python train.py --n_layer=14 --d_model=96 --n_head=3 --n_kv_head=3 --head_dim=32 --d_mlp=384 --vocab_size=8192 --activation="squared_relu" --norm="rmsnorm" --norm_place="pre" --norm_eps=1e-06 --positions="rope" --rope_base=1020.0 --rope_fraction=0.5 --qk_norm=true --attn_scale=0.3 --bias="none" --tie_embeddings=false --parallel_block=true --extras=["some layers without attention", "local attention windows", "gated attention", "value residuals", "a smear gate", "an embedding shortcut", "learned residual scales", "skips across layers", "weighted sums over earlier layers"] --init="trunc" --init_std_qkv=0.0388 --init_std_o=0.0 --init_std_up=0.0388 --init_std_down=0.0 --optimizer="muon_variant" --lr=0.00915 --lr_mult_o=2.0 --lr_mult_down=1.5 --beta1=0.95 --lr_head=0.0103 --warmup_steps=0 --schedule="wsd" --decay_fraction=0.791 --decay_shape="linear" --final_lr_fraction=0.05 --batch_tokens=[16384, 32768, 65536] --seq_len=2048 --doc_mask=true --z_loss=1e-05 --train_tokens=139600000 --steps=3592 --dataset="wikipedia_en"
Each number is 500 + 50 x the weight over its row's rms, rounded and kept within 0 to 999. Layers, rows and columns count from 0. Numbers have three digits each. The size before them is the row's rms in percent of the matrix's.

# v: layer 10 attention value, 96x96, rms 0.174, rows 41-63, columns 0-95
# o: layer 10 attention output (transposed), 96x96, rms 0.347, rows 41-63, columns 0-95
# q: layer 10 attention query, 96x96, rms 0.171, rows 64-72, columns 0-95
# k: layer 10 attention key, 96x96, rms 0.178, rows 64-72, columns 0-95
v41 088:460476490613560490571610511502412459489554515516490516478519488473470475432493527518476529527513535557534428396449475511552578529517521509554475486590724476531581482442427498520524462504489534516518536534526422463509519538508480541442422563483434537520558481535490478379467485454539498525
o41 086:505553522632500503491511532466502538552485529508551455469600540499465514537516561459559529596551450421476489508477495470462525449545567464467488557450438404508459523544569450467572441491573456414511415531551528460422413519409454442441539560450456547481541536516543531406455611480513558528
v42 078:392388545484433467473547520511501534417537502419475420508441482485448457454454461435488535625515487475534440519417499499612580501510473573579498491492476586527442522410439544482527462454428526457493450442540538514455522452547474466551581454512595527490536501454552521474541556528524434425
o42 099:473506539537447464553501474567453578599511543617555530551428440549528506447451569484432505478485554595543438430524545487496396545486537600429486528517395443542543517468517469546542509512483431397475530472448468528500536507471470573529482556510438447525431435454527495550528466464556610511
v43 086:476556609428437433535588570470521520546476556416475439487499471519481457421560524476525506555474507508511493478543555529611509483519497364626422506482625552452439523421518452501566499487469491489543496511533499571534485453555486406512499524515524440510456471492476494367459421517511484475
o43 115:539553553420512498624531510552454526422542472402558424518491479558423469459541532474594436564568443539578456457483510547475470495539427514539523545381484449503456527541485420571417460535471525513585536577522551617451439452542492515527501506449566521529443503520489548457521435480486530477
v44 081:493523394516575553471504456480561492512506520441504539640566473540401554584535530419516446473511427544453510620542426534493485461514485513509513591511428490528493531550372457524448533513487520504484550485549524492534491524545488480533478438442506532508560519364540520553593576480426524439
o44 117:585557515593578473539437460369586453618439534524498543478524511498519507562558535447502519537497456549454486495446471557549533533522485340479488576447542541496572431493505444489616572478484483557555560491455463438531571496517481459461527500496479554514508459558496427532482426507510505429
v45 065:590551465475508489519494454489484440503529508472523557495495549444504535456565613533423460563410529546535546569505535500450491441426450535502480483581445510422556433509516469484426491475520455526435478574425539530446510554443499519498582458519497479365506484568480534628530364546552562489
o45 089:588559524439500510565441398419508479572482500564525532447522473590559492473526504461459467464497439441551444495548581588523574529472522532539485532534502558428480539539491531564525505495535479403491545625591504519535436487525453513502530396478448414545552500468437494493500483351509525444
v46 074:514559429431499529509473403507528554473437488518564508548443534438430525431502557430509553494556513448422516557470546485443471524515515609450414521520486529579616577505422483572555510543525507555551499538472551508474543512581544524515550496461572415498588558421497434480505578435545421481
o46 099:620530531532516515534443474453523542456441498557515433449483467514541583448514491433526492480464472531504455525433455471471486460460496407482485536514503520528514540570531487417482442435466481387440592526650471563508525503587510630542508467510435498419453422502496617523554487454525554543
v47 079:560447376479508510504524456520488520411394538531521546450457469558593573532495497490482474471434561514446551476487497524395462462538560418414498472535489421561443476572585573502443458482570495443500498480518482477415606548434497518533510503520509449469464438382447474552545512472412498529
o47 109:470620357623466460446485409518504510515497512526510630545552501482567502469486454461563529498486549528557486487474528456441426479487521533469505491521490424555472532588486482461491432497501521432459477535452566551465489503486541595633486555538488513597540466514424448536505447490486425427
v48 083:425527664508438464498470526523452517540479444430494480454501465463503452442497501465461528539502444466490560488446590496470517460478540514467406430465488411522479399416561508500498464489371530575443513558413492515449449569462467479425571472488473477400454508482514488477437430581537460439
o48 112:492416522490489441429555556530449514479510434429532469492448634546518490538471559519470545471472474511499541461487549592531448372543523504488506577419576459521395531540533504552464564509393477588476460461515463618584487503582527490488513481464487596478578469468476454497469487514527410474
v49 083:412569536455465549556496466486443521490510443445482588447436439500483432408439574468484536575489476500466456544495542474545531462471512462549430536491482579528348554479578508526541525415535491509549482537518528482456566451441546506543539363559490390479473430489464523486440480590479513447
o49 090:479482466492447489557495475534465545528519505402603463497441506569539523518465536474559583500466464536561498529497507555432524504476511503549497578494489534550512518395535535456600506522487490492492475465514543378543517499513413564451568459679489426466479503480355465422444533556566477544
v50 071:545543564428514506554463491438565486596577436429574441404468535454514471578568485473549460457469505554492457455566563498603468521536498452465529416464554512543563524494511488460376477424428401513519555488433484498574458493469490497474539494518442382548556531504453509560438440497530498468
o50 095:515504534490457439414560519522514516532457473423475475486550484497462535543499488507458588469484439533489459529508550476597442434470479482562506459522603541502486458437619543471444576458396543434547451369477550462489517419515503513458425515522578472574419568446475534476440524464487374476
v51 087:577499387466575541536537513569513526464468464556455491475610551443439493497551506551539496507447479486518515428563498562607410384509515494503496497493541561487393526518571513631517514519606510502535480469498470545491468568528564509498607435466527453524452500457438456516404442503532514553
o51 093:493563474423565566428508578480526477534488470536536473479534430456519465506549590438489534482471506518413541592534431534525362442466416502437499514452551382453455481467604513549511449514489475520517560507581432550543550458502463433427478392545443517512524462469419505454512508470581474485
v52 082:434414386441584519443482511446526482515488523567459568620428438537580499528525461593571433458571497599485529500496499527425532503509462417550545569475425442482559504524494433524542528472485515511446577512630530539460498510517498539496452499480502503392523484499567496508566554568456538505
o52 115:627491504511479555463437470543566409546460492418524487519568431542524476525435516487462504456538505427510429593481517518443501547538512501521421532521540506461485521480524497430565563433520622589550543461578559384451531586543539555500510502494518481500580524487641502448575507496540511526
v53 093:456455342494597588518546490473554462429430510528415543640464543526458542580476475596590500513539478551522557526542418475453448515521530537433547550502432554482541453457410503504500583490528497475465518472554470532518487526499517548498487455478483536505559536466555456561580598470497490547
o53 094:498460528538599572426481524443638469521469456433475445523451529660548488511440563512488473510488530522433447482484495530545507598452533505452473471513450515531488531493476516470499487607525488441476442419483492555529581537465481527457448391486473528475496482538609551505512527492599601580
v54 082:517537554485534429567616569502498494543420543532585493478522601453594467451476519526489517507524570497530462418505581454415500526482529491514514490494486532494523481492536495520478427552602558499485501503479485538596549447477502459496428583570454488528498439463455474314378504499475445521
o54 100:521546493510528475459490512565439578498465520503505485563508463420444544546498484462514482515409494401477526439382502467506604462518495494522468588594435513586467476491588483510534477560516526536561460508567513475491514509567476408508491480492391400464580555556479515355514458507554572580
v55 074:544461633558461562587500503542527437497479462486583507479449483458557513547498426511464526543451427502476624482521479545530527466547482600381492530509498476460552522458526558475447507466509542408478387459449595483516441495452461449449481488501435477516422446597473455456438441486553510566
o55 114:421481521561449533479540556451503421468480512472533478557510588530506480388556496524540568485411480522587537557418578485528484487455537485450480525415467434513370528533472505474501546486554517422559474468444581433494421487432490443402603468497476530526542498542441449498419592456515476470
v56 085:310560374543526587534449498477506497471533487413464501578556516507531530523512444531441468448587424443435428561439504493466504503513511441507525491489391467483576486521495527566519538550555466468460533526479507581531473482563511536452486473497457552476522485466544418621463545440444497525
o56 085:449441526485535537509455534349540486535474490511464589511539558520417542483609532506541581411511574562417568539522542487565514514473534479454465611467522533484481507526556517531492538570540549605498476407554513441509521588552453523515472463497508543529483521477638478411530535505564468509
v57 078:554603505496410454465478513478496491503480382434493468487483546445528450546462516500539550479542502528481582573433479510546468513393570569513520510499483550452479526565539566466555470475393550610468486558558484491348526513459480501491626524529479418468471488501499573613509546522491543492
o57 097:539416479545502504450548468478482536402484514487453400556526524585437564468492552636601489459491491473474572502493492548534543473563592477500497491528497449456546493531498468464511551556427522553431499513532445465533465554485557423409576461489500487484516505415497540340555572517504421442
v58 088:561562631584490467607547541524406559526476500567480476369550503499565479392554471442421510498482456500575458469553547471472527533495492526446504495480510560476478449486553495535460452582404461476544475521468435517556514455516490531441488523574436542494474563522458605564544469487568437464
o58 096:479470569493571477588419444521475447535437517462489560401485464545433548492496488456483402467549497443469427469625517517530495425590483514452508534493573526513492489519414487458489492521493497496474578485466541502537552446500439556545515434468432429513514534522408540632593591516516398502
v59 067:439559418529518487570475504446533381539445485548493414620493541509543512490464512515541570551564462496401530534532368475472544584575534561441540473518446456505512446544379536428434494485491500517507486509422499433498501467564441478534530481573469460428472448522576509466536570442482550504
o59 101:496457492590587610533481540591485522474587504403477453575503481524498515568469421439550482462553595561504484548514397496501501533496516542491528498453474534579518551484454516418546536546512431390526524438537409490502397577533560449514484463456500476443490440468583448538422505531475471551
v60 074:464456580413410460537491597494582462545447541438542426492441472517467423489505549481629491588472482513530537476459534494541547478523393462512479463541495545468509590418442480505499539514475536568528452529568455549541464493542427513564470433550513463485487565593550512436514421420566556545
o60 104:499520511444449502615449647494453507449449481492548440520529484460489469477539582520422393450511514516529549504551474524496425518439369574408508559461489501465484528403421452504502506555573435514457542561519534595516420472456479538541554494493505508504460493402561549473501452475560531550
v61 082:463456463606565601531480495534532379518454529516436512478435449505562552478467472558536555559528457502485514447426422520405523488547450537495514486452478570456582493468333589498496566506457474491511489526534528513478521520552461598499451560534506568598523515381564486516499496528543515510
o61 098:592549458465496474538512494499462449525522533477538499436420479528642528466509466533444451491602485502521509515526538479446385492542557443479505470489509541418459560539470487583456561459513525576492609502466496564470407425441452492488517470496411585544472475557544505612516464560410566561
v62 076:404475436516473494439556509515511553512556510539415588527607547608510471533549516506485515492433547557481567482531532425471519501550559501462593495562600516539425573576550471449381521462454374445552462423534501488605541489494519503493535493498446475473530494527470545479462562462467467435
o62 097:436530477516518522516461495489513574426502453435491469419518515493459474538519527552421541466493482513470370473632576474513499576487511485394462517499448591471516438527471605529422384449554487472450473499450464512509605481608537452555503511478443495506461502458518542534444517470367537524
v63 077:402473403464550471493559496454460562436360473506467538458504541533547531510521516564503509491556492568500567412519498434481448475474433464471531486460561445509626501508469449537474580496496508428515477516416501478562459531613451605480480615547472548427471493529458479538596538472527450507
o63 092:446466492508544575394454494446420470464589568493588442506408457530448477499448475422555446520516435501511515434537566458514517523538498486594472513421558489433417520446609417501437438476511550497561455447505478475508448494591583537468526532501584494471445550508581478534539460488465410496
q64 094:440573567478489603508498510477534495557534490526500442590533549503478539528526489451514448580496514537493560474479540564468571503587557465568511468413478496536493536441509630389465509364424456549600435559544521527523626493461591512470551557500506517529552469482519560521550521516543485503
k64 059:490478549494477615536533521495481519547511454563430546469517463423560454527492532521496496377603533467497451461509539492426506431546621470498497513488553493491517507426543484492522599552411594569499584509437437462548476439500524515662521520497496528555497483430485562516514579455472418508
q65 091:526475436545566437605500512503455419518597511456534502462475573530553527456511463553478554509500532494508455542569650486513452478511498498516541534573487471482442510515463561533540422500558573426524470483490521460536472428567477462446543467574532525567630535441571417423420402486491515450
k65 081:459479453449470500520401584487497462527475476511475512512484433548534501479556498554548458513554512477483544471485497567523549512494591490499492396462519469445439497458544516424536562542474514578600366537446381546468496541485523544518563496483367480472498549609523532407498592579585515479
q66 099:487557559509459517474483475484423503520434433520436536570514406546488470484625443534468499510507487475558604497454431429486465494510468506497474447509524377602506452471533480478500577539443522612514556527478419526450579521430624543494423563444414480518396513442500504509529519530511482514
k66 083:521457505533456585546537452557483438519481529536491453528538533513559493422511521496458502433527492525521417419484493552436568429532494467577472572643490549513542519464475587528457573458530558572500543501570615542472429534569565471567496508514618570527485481517510594483496515486533379492
q67 106:475420547478445549504468526514597523482449411539481506538599479578458561546565502472513469575528512547515560465422477577477587488517495491511492395429461499588546510486539554455504551445428417617531445525489575480524628514470576550475439512508469556485501456529492525569563515555579485497
k67 089:558530544530429576490456483492524594472506480592500561465515475494594421520527538497506433448523519483595521402455450516428553545529532488470506534424495499472485500468512510448512634557445537634498502392460453495480485510518528541591551466506567566588465476508494603407510523558542478534
q68 103:448436461519583460600538462508458479495528585429579473451408559507542439518449503483513542460466550518442411534578501452517461509483481439484499517505484579448521515510397433503440395464586458362502453504520541494516419489528384434549533439553572509516520539573513526439481478479500507529
k68 083:466528439476498405512581553474512503523532552480496519444412524523483534435500422515502525539441504535409493562543534399564517465410535483507474408488534550509495537461584487446574472473571467418532446576608471516532488454512410517433449524419364488410523528443478493521423542557496480499
q69 122:465478484537475453477499459469414433514599482480523491523451474514576447514571543456492432575430470423595587487504477457545435476533524485521455518526503380534464462484500388511552578537485574522501521486481453474525609520475627569544532531456415472525406527390518441489559495507448483496
k69 111:608477551533440581517501504505470446493488479551478559554550488489587439489540543496440464444544494571569438355442458567483537466589522502532517554623517511464545500458522574570528560512453528573576524447447533541395485515513560461576419423489540515523472451540505554487499524565535458527
q70 119:603488565465550501518499521465543613468437497559413505496548495436476489471422475549496603423520551529411434460547503472436520550470516525483497550426493545465517563483499603500447480459483482539484527501517530553466409436541386419467431480567561505536559462555495547397416548573479491525
k70 108:459518421489504517490515484581563533432497538468543505480395472543525496471505508459551562540434547420401469586589596479502465533412501422471458470432496565516488509507532438391460504489562512411503457548576497467537500519465491529421580588486382489440516541480500512465463539466447613505
q71 120:461576460555510477506495437474454468496534482447506522446519581446566437467531487439629498466474490448502501547587538540477553507519511443483518509528490486531466541552478372529511453451535504433421441485385641481570488497582507561547543460493527550569400597434490495505554511531492459587
k71 080:447495565566428477505373490433532502545509455531462544500441609521536448411549460528500583538543528505531478410486484556536481470586457477584585486596438517435580464518487482550521486545426434517518468452473459630392518524541584538522507474489552552536501502507474509463493534599497466493
q72 111:520495497563451509488484445515521547395392429472463555475522527411590416486520515488591551441454520453430404450553484514423608491508517444443514568498540553514462560481413530563452544427512514567478489489514564482554492434577459540452455505540578531521462517585490538419485545528502497589
k72 068:555453506479556494500415515499468433511536470559594558550443485507535451438540417481551593460520561504556518474529568590468527414558487372568504471544459541462495506512547463447502412552511492609508438491500479485502546509523561562473548511452532534545602534482508522439593550448422603533